python train.py --d_model=64 --norm_eps=1e-05 --parallel_block=false --init_std_qkv=0.0221 --init_std_down=0.00553 --train_tokens=86130000 --dataset="wikipedia_en"
Each number is 200 + 30 x the weight over the matrix's rms, rounded and kept within 0 to 999. Layers, rows and columns count from 0.

# layer 4 attention query, 64x64, rms 0.197, rows 45-63, columns 0-63
192,261,209,172,237,227,198,235,183,206,171,204,162,179,162,172,166,188,195,163,224,141,152,180,221,163,137,142,178,160,202,234,177,168,186,198,197,201,202,231,173,202,244,234,193,170,182,224,237,142,164,227,212,192,262,198,209,272,194,252,222,174,213,205
209,202,175,126,172,229,231,190,227,155,183,213,162,192,184,198,161,184,184,231,156,189,188,186,177,128,201,182,176,179,159,167,163,211,170,197,136,230,205,182,172,177,191,160,217,142,171,171,191,226,166,172,171,176,223,167,224,167,208,181,133,179,215,177
210,197,288,163,198,235,193,249,174,164,202,262,172,144,228,186,171,186,205,135,230,193,162,187,220,211,193,191,183,150,236,210,193,162,229,204,188,222,184,232,184,161,165,161,159,174,205,228,153,194,226,127,150,230,232,232,166,203,222,154,179,221,204,186
189,170,199,175,188,244,204,187,164,202,188,223,216,137,204,131,229,217,223,184,153,204,229,228,133,202,229,182,189,277,120,195,227,179,227,176,183,215,216,150,174,193,218,243,222,231,198,208,216,207,170,157,188,170,219,197,192,224,213,197,199,203,183,154
155,220,241,125,176,185,175,171,159,245,200,174,193,162,237,158,200,145,174,250,199,199,237,197,242,162,151,174,195,145,201,216,223,182,141,232,167,165,179,242,225,189,214,198,178,201,230,180,179,247,187,223,200,201,239,177,190,225,208,221,247,240,204,198
198,207,237,187,169,179,183,218,228,234,144,227,208,211,202,185,205,183,201,123,187,184,190,161,144,186,173,218,165,195,165,172,174,117,189,210,178,247,149,190,189,154,176,193,167,264,182,195,175,204,217,181,180,184,269,180,163,203,202,164,189,210,192,246
174,209,214,251,152,206,208,222,209,209,208,190,214,211,226,196,217,193,178,191,178,136,195,204,213,212,207,216,229,170,186,211,186,174,220,211,152,222,230,246,231,225,218,229,205,218,135,244,231,215,174,140,167,257,205,232,194,284,215,213,189,209,210,243
229,249,189,191,187,158,186,204,209,234,207,169,178,197,175,116,157,182,190,188,175,171,223,261,184,207,211,190,220,127,221,226,139,204,215,217,196,195,191,187,171,245,149,240,142,180,245,187,207,248,174,185,184,187,246,196,139,204,167,166,184,210,158,187
168,152,148,243,153,241,210,181,182,200,182,202,164,231,200,177,140,223,229,217,142,191,183,243,186,135,204,148,156,230,134,245,140,185,226,191,179,186,174,174,224,258,194,185,211,213,213,192,214,175,224,171,190,186,178,196,162,211,257,226,202,152,244,240
212,197,225,159,219,175,198,166,239,182,193,241,154,249,320,176,172,176,208,207,229,239,218,208,148,187,206,199,186,254,233,173,166,186,224,196,204,185,174,181,181,255,229,216,220,178,200,102,169,224,189,152,197,214,247,217,160,179,202,197,206,237,165,196
208,194,229,203,147,151,210,147,142,209,263,247,202,236,205,175,198,205,212,194,212,160,225,202,188,156,210,186,251,127,238,151,240,175,200,159,185,127,148,186,134,196,195,245,209,167,144,241,165,165,178,120,198,155,182,171,188,147,142,200,137,174,192,224
228,198,175,173,193,217,192,199,207,185,246,169,245,210,181,198,224,216,176,150,239,236,269,234,240,195,196,239,186,259,231,212,256,182,173,187,248,152,202,195,208,235,179,223,226,219,147,171,233,192,184,218,206,208,248,185,198,171,185,187,183,147,169,173
135,190,124,234,153,241,205,179,197,182,188,183,206,236,197,223,180,254,213,213,151,218,190,268,217,189,178,179,199,193,169,215,196,185,286,174,188,190,197,145,227,281,167,188,286,223,254,179,239,225,210,240,92,167,165,184,223,192,251,196,196,176,137,149
236,205,259,213,202,201,249,142,230,232,202,230,197,190,227,202,182,211,235,208,221,153,219,237,256,159,200,187,241,224,193,181,202,253,243,226,226,266,250,219,224,252,211,201,238,212,224,214,235,178,171,220,217,188,194,269,214,187,233,214,217,227,234,235
203,206,217,173,194,154,174,193,198,214,189,225,162,197,223,157,135,193,199,147,211,237,171,176,201,224,212,188,247,240,188,224,226,236,232,222,180,244,187,202,182,189,157,221,215,172,139,248,176,224,202,215,196,237,224,178,202,249,214,218,274,235,230,230
163,147,189,208,208,218,220,208,154,205,148,212,159,193,212,162,163,182,196,156,193,172,231,167,171,127,180,207,244,199,175,191,165,170,176,214,150,178,222,150,171,216,200,141,228,185,147,180,207,188,221,187,204,233,221,204,172,199,179,142,194,206,185,165
140,212,259,141,183,159,175,248,223,205,170,222,224,201,209,178,223,153,223,185,214,222,159,171,266,182,170,177,169,193,239,211,188,194,163,178,173,215,198,196,173,248,149,182,205,218,194,241,197,201,148,153,223,171,174,135,177,224,174,168,253,214,198,203
204,251,204,226,163,162,167,154,213,147,231,112,202,225,226,237,157,170,177,224,222,153,217,163,187,161,170,194,195,216,201,172,232,219,160,167,193,208,148,154,161,172,209,199,176,194,145,184,136,251,171,190,217,203,193,235,164,193,203,199,187,197,140,172
167,145,134,186,201,203,140,192,171,205,186,221,168,207,170,192,235,190,194,273,174,272,183,250,191,236,223,239,186,219,209,236,214,177,272,192,236,186,165,186,210,194,190,125,250,207,193,187,250,207,214,214,146,189,178,223,199,227,173,209,144,192,190,186
# layer 4 attention key, 64x64, rms 0.19, rows 45-63, columns 0-63
175,168,206,156,191,216,196,227,142,248,206,221,255,186,224,224,172,191,153,195,237,219,188,164,205,177,205,242,155,272,187,225,238,138,175,164,182,172,204,195,215,178,216,226,105,246,183,230,232,198,209,204,160,152,161,297,195,228,191,216,234,197,149,193
155,266,192,212,185,166,209,226,171,198,230,241,247,205,251,210,162,199,201,234,161,247,210,189,200,142,145,202,209,225,184,213,193,170,215,135,178,237,203,224,172,182,144,183,180,166,243,259,172,195,177,251,202,227,226,210,236,219,199,211,225,210,200,213
237,167,178,162,268,161,139,231,187,200,213,227,269,236,165,165,249,218,131,207,224,224,201,204,186,167,252,203,163,187,212,205,229,251,227,204,214,194,243,170,259,172,164,216,219,172,192,170,196,238,195,238,238,176,254,239,182,225,251,184,146,219,226,180
144,198,213,211,217,197,205,217,224,213,231,191,178,197,228,185,215,248,203,207,189,219,209,194,217,210,190,155,220,233,147,263,166,208,200,197,200,178,179,194,182,264,232,186,208,185,217,134,198,131,149,192,205,220,180,176,231,190,187,189,203,259,164,218
174,182,230,165,188,210,202,209,165,204,166,206,177,212,157,216,233,200,201,204,234,176,237,212,189,214,183,235,138,278,206,206,176,151,173,199,176,141,195,199,166,192,183,202,131,179,204,148,222,277,208,187,145,179,209,215,232,196,193,207,241,192,229,161
233,170,172,239,258,160,162,244,228,217,195,248,183,238,204,191,197,203,189,207,234,220,186,149,224,177,224,207,163,240,247,168,153,216,238,196,192,128,204,181,256,207,249,225,208,165,195,180,204,189,202,212,229,188,174,141,166,128,168,181,199,206,214,240
189,195,218,258,196,192,137,222,227,246,187,219,229,218,174,241,232,197,155,239,220,141,212,251,208,166,252,223,134,194,182,221,193,187,260,191,208,179,170,175,194,214,183,244,223,200,143,200,213,225,196,190,246,209,159,210,145,138,211,191,172,148,202,236
163,144,198,199,185,143,201,248,170,192,232,208,188,272,173,195,222,264,166,162,233,186,207,217,220,195,208,205,220,171,167,232,196,281,211,232,229,207,252,173,161,175,271,222,214,209,238,261,189,197,210,177,170,176,252,208,136,153,193,224,202,224,200,193
182,225,223,175,224,209,186,206,261,163,199,188,205,222,245,231,166,221,251,206,208,233,222,178,278,227,184,188,193,213,215,239,192,144,167,175,238,226,178,163,198,182,218,192,187,230,182,149,216,187,240,180,224,178,211,178,204,165,197,259,152,156,202,241
202,183,243,143,247,172,222,147,192,190,205,241,121,172,257,140,199,243,183,242,192,184,199,150,234,203,128,221,178,215,223,221,209,254,260,190,186,201,225,187,200,210,247,238,260,183,246,203,194,200,148,191,188,196,236,207,130,220,234,174,220,176,212,213
218,204,191,177,215,151,258,174,115,222,195,220,211,135,151,160,189,254,178,185,168,178,203,197,204,212,217,216,214,171,175,166,257,267,205,221,232,259,193,216,140,190,250,208,227,161,210,193,115,204,161,173,252,149,192,207,203,197,234,259,221,175,191,291
244,210,238,215,226,161,250,203,203,190,226,190,205,174,239,178,197,216,205,201,251,159,195,222,213,194,238,241,220,170,165,195,211,192,189,206,240,181,199,194,151,210,175,237,242,176,265,188,280,172,142,171,219,239,191,142,221,243,179,186,256,220,203,178
176,220,218,175,249,229,241,186,278,149,194,188,177,224,253,252,162,203,220,201,239,183,234,178,170,199,186,191,193,170,112,205,265,178,168,195,158,208,211,207,109,254,212,134,239,241,182,234,173,154,176,199,189,189,156,160,213,178,215,221,162,176,216,204
237,200,234,181,188,168,188,168,242,211,243,194,200,182,153,225,192,192,207,232,194,186,223,237,271,192,180,163,193,186,174,222,199,189,174,202,225,211,225,276,192,233,158,192,193,218,185,268,182,196,186,236,234,181,239,220,206,206,194,235,240,209,204,257
214,188,214,205,163,205,187,231,219,223,134,232,186,184,234,224,174,247,184,201,206,221,171,191,199,225,225,237,201,258,249,217,184,246,206,220,199,183,218,161,255,158,199,195,171,194,181,209,164,203,157,205,193,188,239,216,200,180,192,113,244,231,238,222
191,204,236,217,237,177,179,245,202,171,202,224,193,210,205,186,211,203,190,249,235,217,236,170,212,164,215,210,202,129,291,215,236,206,218,215,247,216,161,207,234,251,228,183,174,229,181,162,173,245,174,148,192,205,225,223,217,200,174,170,263,206,192,196
239,225,229,213,181,158,190,245,187,265,201,167,176,174,183,226,226,211,180,189,191,190,250,207,242,217,259,200,212,250,228,180,217,216,152,153,220,128,199,233,231,168,179,223,157,222,190,217,152,250,210,144,189,166,245,204,167,255,161,199,176,158,222,149
183,207,195,204,204,192,264,117,237,194,157,233,217,160,145,208,168,201,192,199,202,189,170,176,183,231,174,243,181,194,238,175,258,233,219,153,201,207,193,223,172,211,219,173,186,157,195,201,172,185,180,196,186,205,217,193,156,201,250,205,245,175,184,159
173,210,197,256,198,249,205,151,155,119,198,160,146,217,194,219,213,216,210,200,148,225,218,215,126,197,167,238,215,221,207,194,191,216,193,208,221,181,155,140,146,239,211,127,217,245,221,211,215,138,144,253,144,178,142,207,212,199,201,232,101,200,230,189
# layer 4 attention value, 64x64, rms 0.186, rows 32-63, columns 0-63
178,180,175,240,154,209,212,173,175,136,211,223,220,200,160,173,209,197,230,221,165,176,180,196,211,190,184,174,182,165,214,157,225,174,154,203,208,225,209,188,218,158,199,195,228,206,210,249,195,205,245,220,224,235,207,188,229,197,226,188,199,182,178,137
171,253,169,173,172,204,222,223,198,194,192,190,174,178,155,205,226,180,170,141,240,203,199,198,213,209,202,254,213,193,202,222,137,202,187,191,175,241,245,229,165,247,235,191,200,179,165,168,199,254,250,186,196,179,205,198,181,203,214,167,190,201,226,234
196,168,186,202,171,182,189,207,192,192,200,228,217,221,230,187,170,182,246,198,175,225,202,205,205,235,143,170,205,132,205,165,130,119,236,204,225,188,196,201,218,227,222,168,198,183,254,184,214,218,184,214,224,198,211,162,212,205,158,216,220,185,213,238
168,162,177,174,201,231,193,196,199,198,181,186,235,188,160,148,206,221,229,198,175,205,178,216,189,213,193,142,239,173,203,210,185,184,173,200,198,168,234,182,261,187,197,190,181,160,180,177,198,192,215,184,173,182,188,181,217,239,170,232,176,218,158,178
176,177,138,215,170,193,181,126,213,206,175,208,202,177,213,183,242,173,201,237,216,179,151,137,143,196,235,215,197,208,162,253,221,205,165,144,197,221,169,198,182,213,254,174,184,197,221,245,237,288,173,161,183,195,197,236,195,206,221,221,187,206,183,186
224,206,167,179,162,217,180,186,178,166,206,221,180,186,201,206,152,174,160,209,140,169,223,206,159,152,239,168,242,186,211,174,192,248,185,186,183,235,189,141,229,232,222,193,214,222,204,190,223,208,190,184,222,201,184,233,159,224,189,203,151,235,214,146
209,173,248,184,209,198,230,244,227,169,256,231,147,230,227,210,212,157,183,200,201,196,224,236,193,223,189,203,217,173,211,193,197,158,204,208,176,122,205,221,222,165,212,162,183,225,180,157,109,191,246,143,159,241,161,183,177,154,194,152,146,254,168,221
199,202,201,217,216,127,190,208,173,184,272,216,225,267,245,224,222,163,198,220,265,210,222,201,232,200,235,182,206,196,157,213,197,257,198,248,191,155,190,202,183,241,190,185,244,184,190,183,176,216,232,217,216,257,175,168,267,170,197,222,196,206,215,204
238,177,193,187,190,232,221,192,239,183,237,200,184,200,232,168,213,221,212,172,243,242,198,197,180,135,185,197,213,222,192,199,235,186,192,208,256,133,249,217,199,226,144,236,155,205,178,221,245,213,198,149,135,146,174,217,234,215,169,214,237,229,221,187
174,162,184,181,261,184,161,203,247,219,197,216,262,177,158,190,231,156,235,236,231,182,202,189,189,213,158,212,145,174,161,168,231,158,247,169,161,199,220,211,193,244,206,184,203,179,185,196,187,194,181,219,195,208,188,246,261,221,210,231,214,176,178,144
202,172,213,182,257,192,182,202,163,218,211,217,212,174,193,168,210,248,255,210,170,245,225,198,191,160,144,197,236,216,178,178,245,228,238,219,156,242,183,175,222,223,236,215,206,194,199,242,215,181,149,246,192,221,206,153,241,160,161,217,223,223,174,251
229,198,222,276,208,190,176,182,152,184,237,177,206,167,220,253,176,232,197,202,180,190,151,182,222,187,178,206,225,183,211,180,195,208,221,209,185,192,227,207,192,179,198,171,224,222,234,165,221,172,243,198,210,217,213,165,199,191,197,150,174,212,147,152
237,213,148,216,237,222,198,139,198,172,244,192,201,212,225,187,165,219,247,157,172,206,208,219,224,145,225,216,166,182,208,195,163,181,210,234,241,229,218,174,181,229,203,215,251,222,127,219,161,225,245,277,246,213,132,250,225,158,183,205,212,193,233,186
208,162,212,200,127,216,191,195,209,270,235,192,189,221,213,198,222,204,208,225,176,207,209,215,204,241,178,193,167,219,219,196,209,229,227,213,259,172,193,234,225,255,206,173,215,135,182,222,256,212,177,214,171,240,241,240,241,218,200,157,213,241,210,146
193,233,196,209,218,151,226,224,234,248,187,195,158,196,236,191,211,187,181,206,233,178,178,221,204,186,192,239,149,192,173,186,215,222,130,178,177,197,234,137,165,174,203,182,159,195,173,171,204,242,202,189,166,192,176,186,220,199,176,225,149,236,200,222
226,276,212,182,227,166,228,172,221,191,158,159,286,172,180,228,216,201,157,257,131,177,255,192,150,205,187,205,248,182,178,189,131,165,258,231,182,189,226,140,212,246,196,237,204,218,183,200,206,218,156,187,220,221,235,227,147,172,235,209,173,184,204,201
163,135,161,186,224,125,181,203,147,178,202,187,211,209,211,252,193,213,204,105,242,210,186,208,217,228,158,174,258,231,191,206,177,217,195,183,245,140,215,235,211,216,175,228,227,204,194,171,189,173,159,195,237,186,204,244,196,161,182,181,153,202,217,155
202,248,186,219,171,188,223,159,246,237,178,171,188,192,169,222,247,223,186,223,210,218,209,203,189,199,227,217,135,174,157,199,243,181,178,195,202,137,173,206,197,225,164,161,185,202,158,189,173,211,187,134,235,170,203,219,259,186,230,160,197,126,228,164
152,151,219,209,182,243,241,208,135,215,163,207,254,209,208,193,202,209,202,222,204,271,199,173,213,225,190,221,190,174,184,211,179,218,250,182,185,148,201,242,215,175,190,177,244,175,207,164,156,161,240,190,211,201,172,168,204,176,201,211,205,218,186,97
202,162,235,152,167,175,242,197,248,232,167,185,173,196,193,131,160,210,192,268,196,235,230,152,230,188,232,220,191,211,253,235,239,231,221,163,194,117,198,183,199,186,146,147,156,209,167,171,170,202,196,184,190,192,213,170,188,161,230,148,157,195,181,226
180,158,179,160,144,177,251,243,216,192,227,212,196,215,196,183,220,213,204,259,224,234,229,191,219,180,177,205,189,199,204,195,223,243,198,188,239,154,247,242,196,189,180,190,170,216,195,201,193,259,199,156,205,227,200,188,253,229,184,191,179,180,198,160
198,187,201,228,169,212,231,184,197,195,169,215,190,199,242,170,212,169,178,237,250,165,217,167,150,192,247,196,152,165,187,199,203,170,244,215,178,195,220,174,195,215,117,208,170,215,228,256,220,237,176,221,264,186,200,202,192,189,265,202,171,188,221,243
169,141,216,210,200,161,225,174,194,168,202,198,184,272,207,217,207,159,217,208,198,237,201,165,243,194,183,221,197,253,174,226,150,207,201,195,177,186,189,269,212,152,183,196,234,201,188,195,128,195,230,191,182,204,113,228,236,167,182,192,193,131,208,224
181,191,192,200,215,203,177,205,233,190,212,200,195,178,168,199,191,190,217,240,224,208,198,179,206,213,182,193,194,172,176,176,238,181,166,208,141,198,225,229,238,281,239,241,243,187,191,188,238,182,195,179,161,170,221,243,279,145,202,243,230,244,191,195
231,233,243,167,202,197,190,231,209,233,183,207,177,192,249,151,225,217,155,205,221,164,232,202,228,229,194,198,255,249,192,247,232,285,221,216,196,217,173,198,251,223,157,215,177,239,192,159,190,220,197,186,220,231,205,214,184,227,178,178,197,219,209,167
226,243,197,187,227,253,174,260,226,156,227,190,172,172,169,216,136,226,141,241,248,190,188,230,213,237,262,226,154,204,213,228,197,212,212,227,203,224,190,207,171,251,211,218,192,226,208,215,182,199,216,218,189,178,226,163,187,202,170,233,158,202,154,223
220,192,184,181,191,212,202,227,215,222,215,210,156,189,172,185,186,167,211,204,284,204,252,190,213,248,201,271,207,221,176,229,216,246,198,221,160,161,245,176,180,164,214,200,278,229,262,198,207,261,259,220,205,198,231,227,246,190,247,224,214,188,178,201
198,161,256,219,161,172,187,171,141,213,182,195,175,238,215,129,202,232,197,162,189,189,222,248,195,216,242,198,207,218,233,246,266,211,198,236,185,193,196,237,231,246,189,176,226,170,218,232,215,146,286,200,262,196,174,234,221,216,210,211,190,145,205,198
190,278,190,175,183,180,203,215,205,211,200,239,221,196,185,168,208,184,170,175,170,194,226,199,223,269,136,211,157,209,184,238,227,179,191,125,257,205,196,174,194,238,176,197,195,205,179,223,188,231,175,237,207,215,189,204,185,178,150,238,242,170,212,191
203,203,161,238,231,201,189,207,178,265,225,180,176,158,191,291,232,158,195,216,165,240,219,232,201,170,223,152,214,201,242,196,182,185,182,184,140,198,235,176,195,207,200,223,237,162,185,242,219,174,171,218,205,193,155,198,209,166,134,211,161,219,195,232
229,198,203,171,197,218,202,219,170,247,204,195,173,237,247,220,201,201,187,213,208,168,228,142,226,186,251,180,184,206,215,186,229,168,210,228,200,209,180,235,160,209,216,180,215,212,201,157,190,189,223,174,180,211,242,173,155,226,190,208,229,201,247,210
195,181,162,190,224,225,202,227,188,202,209,199,267,211,219,188,243,251,209,218,153,217,133,189,201,259,169,206,251,195,196,234,201,153,237,203,191,222,201,207,207,168,176,221,213,198,111,211,189,154,231,201,179,191,220,213,210,251,192,189,170,166,203,218
# layer 4 attention output (transposed), 64x64, rms 0.146, rows 32-63, columns 0-63
178,232,205,175,206,147,217,182,208,213,197,189,165,239,203,171,169,230,176,182,222,186,228,200,265,160,195,171,234,177,220,226,228,219,226,212,209,201,195,200,173,196,168,192,163,172,180,231,185,176,124,169,163,196,197,193,170,241,182,191,196,186,234,221
183,201,185,234,235,240,196,176,221,194,218,141,261,188,194,201,217,275,198,208,186,249,244,224,195,213,239,201,172,227,142,212,232,193,234,166,195,247,192,194,217,219,208,173,237,253,164,151,221,201,210,230,216,150,177,165,188,192,246,224,222,216,188,198
215,228,169,179,221,223,179,182,192,192,175,192,200,160,156,193,147,223,170,167,198,167,150,204,194,209,197,189,167,176,193,198,231,206,220,203,209,202,187,201,179,127,210,273,229,167,160,218,196,223,232,245,219,190,171,232,229,165,208,185,230,256,243,218
252,223,256,200,195,180,193,229,276,214,200,230,182,191,214,167,219,167,166,203,214,172,172,204,239,207,235,201,224,188,195,215,201,239,231,272,150,239,186,181,209,203,197,229,223,206,207,193,213,206,249,171,202,196,185,228,237,184,189,190,220,207,236,220
182,161,190,202,199,198,158,209,174,217,165,158,148,207,169,174,225,226,164,209,204,208,262,236,194,185,227,220,131,222,223,222,156,218,241,242,238,210,220,185,183,256,246,212,203,293,222,169,218,157,223,207,177,202,220,247,117,237,217,199,227,249,227,197
190,226,241,134,225,173,219,197,206,213,175,181,168,195,190,220,185,161,196,156,218,221,213,153,212,256,227,225,176,253,261,189,231,187,180,186,223,207,174,232,208,230,199,181,162,232,202,182,212,198,152,225,150,205,183,254,177,199,237,241,176,189,182,146
247,204,219,207,198,223,236,212,141,190,166,224,213,144,190,191,181,194,198,121,237,200,124,207,199,211,251,216,249,239,221,208,168,197,146,190,231,226,209,169,236,199,143,234,191,250,169,167,254,196,217,217,164,242,198,149,242,211,163,213,184,133,205,237
177,176,208,230,226,226,227,212,182,273,212,230,201,174,189,183,169,244,167,205,181,212,164,164,230,213,171,214,198,222,230,193,223,144,210,187,190,192,238,211,196,208,195,238,179,218,158,198,166,181,202,183,208,213,207,194,197,239,254,176,195,140,158,236
185,231,192,214,166,181,193,212,217,191,155,230,232,224,188,198,140,163,196,219,163,157,161,169,194,208,238,223,150,206,197,192,133,199,221,194,157,217,221,191,249,198,149,192,203,186,207,168,184,188,232,181,207,236,157,176,141,160,169,161,141,191,176,204
219,176,195,217,216,255,164,207,188,205,171,199,162,241,219,183,183,222,191,232,187,222,184,184,198,194,141,135,205,200,212,225,160,216,256,274,202,207,273,214,185,172,256,153,198,202,186,200,205,206,193,177,182,195,263,213,165,208,210,171,187,188,256,242
183,193,185,167,178,196,144,234,217,228,236,181,170,186,222,190,158,209,207,178,214,143,207,186,191,203,161,192,211,173,153,183,156,152,176,221,209,147,179,161,197,135,231,199,203,183,195,230,218,264,230,175,235,243,207,191,171,213,177,169,208,189,253,128
153,208,182,128,212,193,189,234,208,249,200,231,246,211,217,156,178,201,236,204,212,195,180,192,193,220,188,183,194,174,211,183,208,171,188,121,179,192,232,216,169,201,191,222,166,226,175,245,214,221,140,165,174,177,206,164,200,257,208,229,208,214,206,214
172,197,170,177,179,183,229,196,172,187,190,194,216,175,185,268,153,214,165,222,222,228,217,128,257,230,168,232,173,281,210,178,248,161,247,197,218,209,263,162,250,168,163,222,150,162,190,177,195,244,145,187,233,211,200,206,219,188,238,184,184,183,177,177
200,269,262,230,217,268,229,196,195,166,129,244,172,238,209,235,156,236,228,222,180,196,156,170,156,160,188,170,173,213,229,200,155,206,208,228,149,241,226,199,191,203,197,234,154,227,236,233,204,140,278,198,160,193,194,219,117,231,238,230,183,212,234,257
216,157,145,197,151,219,197,205,224,200,174,168,210,223,168,179,219,231,170,148,204,242,199,209,172,203,209,203,188,183,215,203,171,182,223,158,199,197,145,169,198,222,166,215,195,212,225,128,210,201,200,204,205,203,187,194,191,171,211,187,169,162,162,200
205,223,156,166,252,238,149,243,179,190,242,204,181,182,225,210,243,139,185,229,232,267,208,212,218,167,168,186,117,207,190,206,210,189,149,194,194,212,165,209,236,118,222,177,170,186,198,178,237,180,178,277,190,244,204,207,259,202,209,188,231,236,193,142
169,245,205,221,202,244,179,172,190,193,189,251,227,155,229,199,217,208,225,198,186,290,177,143,203,219,174,242,176,236,227,253,277,196,231,198,159,259,238,217,171,245,201,162,193,190,212,197,147,231,226,198,217,180,197,196,204,188,217,181,206,241,195,210
209,199,203,206,166,201,197,216,143,138,150,200,239,282,219,193,221,193,198,192,212,205,200,217,203,180,184,174,199,205,232,187,191,173,233,241,225,259,233,269,190,201,206,210,169,188,210,203,153,167,202,191,208,237,189,163,198,150,189,146,220,204,155,204
184,217,225,197,207,192,222,148,218,190,188,246,208,199,174,207,227,162,172,197,188,134,164,174,170,176,137,165,231,177,182,224,202,195,200,228,161,189,228,169,146,196,227,184,203,223,170,225,196,138,166,208,176,140,169,183,221,205,174,156,192,169,207,215
224,214,170,277,182,229,219,232,150,156,169,237,225,236,172,193,219,157,210,159,220,185,209,188,200,146,165,204,209,184,162,205,157,180,142,212,203,205,172,207,222,237,223,260,163,219,227,222,227,141,177,205,215,227,159,198,206,149,126,194,205,167,201,209
223,268,204,288,190,220,215,205,239,213,198,254,275,240,201,168,231,229,230,152,193,190,181,178,242,188,184,204,192,193,232,228,177,212,233,246,174,245,204,250,224,220,234,219,195,205,212,218,223,153,198,259,224,234,189,202,167,215,202,193,218,183,248,247
224,195,178,226,210,216,281,191,144,172,247,168,209,267,196,201,183,191,215,234,170,244,235,236,246,189,157,192,175,186,142,222,174,199,202,196,223,189,216,251,192,156,266,211,214,210,212,201,170,127,146,252,181,270,194,240,224,172,181,223,214,196,234,230
210,171,191,266,199,181,264,170,202,192,201,245,205,139,202,196,234,219,196,172,248,164,176,163,216,231,183,238,213,200,213,232,259,196,189,224,226,198,252,217,189,221,169,204,185,159,188,178,179,161,180,206,255,188,223,133,189,195,216,140,206,196,268,231
176,193,225,219,224,220,197,176,214,233,180,217,147,232,251,140,168,203,196,225,221,185,220,187,196,184,200,189,223,228,197,252,185,166,255,237,191,187,268,212,193,157,201,135,225,220,145,178,211,223,243,196,201,204,173,210,122,217,232,157,163,166,201,213
212,233,190,221,153,229,237,224,249,186,175,196,215,175,236,219,207,140,241,160,184,233,182,213,174,206,181,199,200,213,173,161,164,185,162,217,158,252,195,228,154,255,232,194,194,189,213,225,172,164,207,216,165,224,236,182,225,188,193,243,172,174,204,176
201,169,196,229,156,131,189,196,196,226,234,199,240,208,222,186,235,176,239,171,227,185,185,195,199,194,163,178,221,206,184,125,159,185,174,189,184,160,207,176,216,195,199,183,214,192,187,152,239,229,165,204,233,219,189,255,200,191,232,241,205,192,184,198
177,148,99,242,154,223,264,148,208,204,185,202,229,211,211,162,173,251,149,191,204,177,228,144,181,202,179,214,155,274,184,216,173,189,231,211,183,245,204,225,222,247,198,180,216,235,113,195,216,191,239,204,146,161,193,246,164,228,242,216,194,174,201,229
210,166,270,220,185,187,284,139,211,207,200,263,206,178,171,201,198,142,223,191,255,200,174,162,235,187,199,188,200,200,206,161,220,206,205,179,173,226,192,262,166,212,221,205,158,176,172,250,117,158,180,110,211,201,195,202,188,167,193,202,176,184,206,195
204,196,144,217,242,221,158,186,199,166,162,214,224,228,210,290,185,197,199,162,238,258,215,194,178,144,153,170,181,210,178,214,210,258,200,261,202,211,165,130,198,208,175,174,200,168,223,194,168,217,201,226,203,224,170,232,204,142,204,159,174,219,173,202
166,162,257,130,217,198,189,222,199,185,216,208,199,251,236,182,184,226,235,170,230,208,205,122,215,267,165,203,185,202,211,213,234,184,181,180,248,169,163,189,199,153,174,169,199,217,255,158,228,224,209,197,210,201,164,175,202,183,224,152,199,200,195,180
196,157,229,208,212,234,203,157,187,227,168,175,210,161,183,179,206,199,220,224,147,167,221,220,211,209,238,210,241,226,255,167,197,216,173,158,226,155,197,258,236,222,233,237,219,199,231,226,189,218,210,220,214,176,211,179,223,223,231,218,207,192,133,194
242,204,253,153,179,182,191,229,258,176,209,209,160,156,228,161,207,163,195,181,193,168,166,249,155,180,200,167,182,164,160,199,166,227,213,219,175,197,222,189,218,184,212,227,227,171,222,183,185,202,174,185,234,203,214,157,244,197,176,206,244,224,249,186
# layer 4 MLP up, 256x64, rms 0.229, rows 0-3, columns 0-63
269,209,225,196,171,242,223,166,244,196,227,173,210,176,168,207,211,248,200,227,167,213,183,176,190,216,210,218,156,181,218,213,201,201,223,225,227,205,228,225,199,201,201,203,211,221,152,250,195,265,154,179,186,176,182,210,230,210,188,143,251,181,144,175
215,273,198,212,190,218,181,231,206,158,197,153,190,253,252,225,193,209,204,200,181,160,182,217,202,158,199,176,126,171,180,178,160,218,193,251,172,182,188,181,202,194,201,179,177,167,260,182,223,204,217,243,216,213,224,157,202,186,173,161,211,209,161,216
195,194,221,197,200,189,216,266,250,192,204,218,209,215,175,270,206,233,225,178,237,205,149,231,230,189,209,196,188,170,180,170,199,202,181,169,275,199,223,217,156,219,212,235,210,164,222,196,232,197,207,229,248,181,235,210,227,235,220,206,208,171,205,210
203,184,199,193,197,135,217,209,214,215,218,183,172,240,169,184,210,177,223,185,132,161,189,154,165,251,186,202,238,186,250,198,202,208,238,171,170,177,194,176,159,241,244,216,182,162,187,201,213,233,173,172,203,180,209,199,210,232,234,127,213,168,179,191
# layer 4 MLP down (transposed), 256x64, rms 0.23, rows 0-2, columns 0-63
160,210,204,254,251,217,192,197,185,143,120,222,209,200,171,210,191,176,181,193,251,175,176,203,197,234,166,188,192,172,210,145,172,229,220,181,228,197,183,187,223,199,229,266,188,218,196,168,245,199,172,200,227,247,226,166,209,205,220,192,135,205,197,182
199,197,220,207,217,202,194,193,224,212,179,244,199,229,220,223,149,227,218,232,163,196,204,178,199,175,222,221,227,143,156,217,174,223,193,247,228,169,138,242,175,170,219,168,214,201,181,203,177,201,188,200,209,182,131,261,146,176,206,225,210,275,174,200
202,220,217,176,209,206,200,191,204,220,158,180,191,181,189,199,247,190,210,219,192,212,187,158,203,168,186,206,192,211,191,254,198,196,236,227,211,212,223,213,215,264,203,200,211,195,173,195,174,226,217,195,224,252,194,266,169,195,226,229,188,247,210,183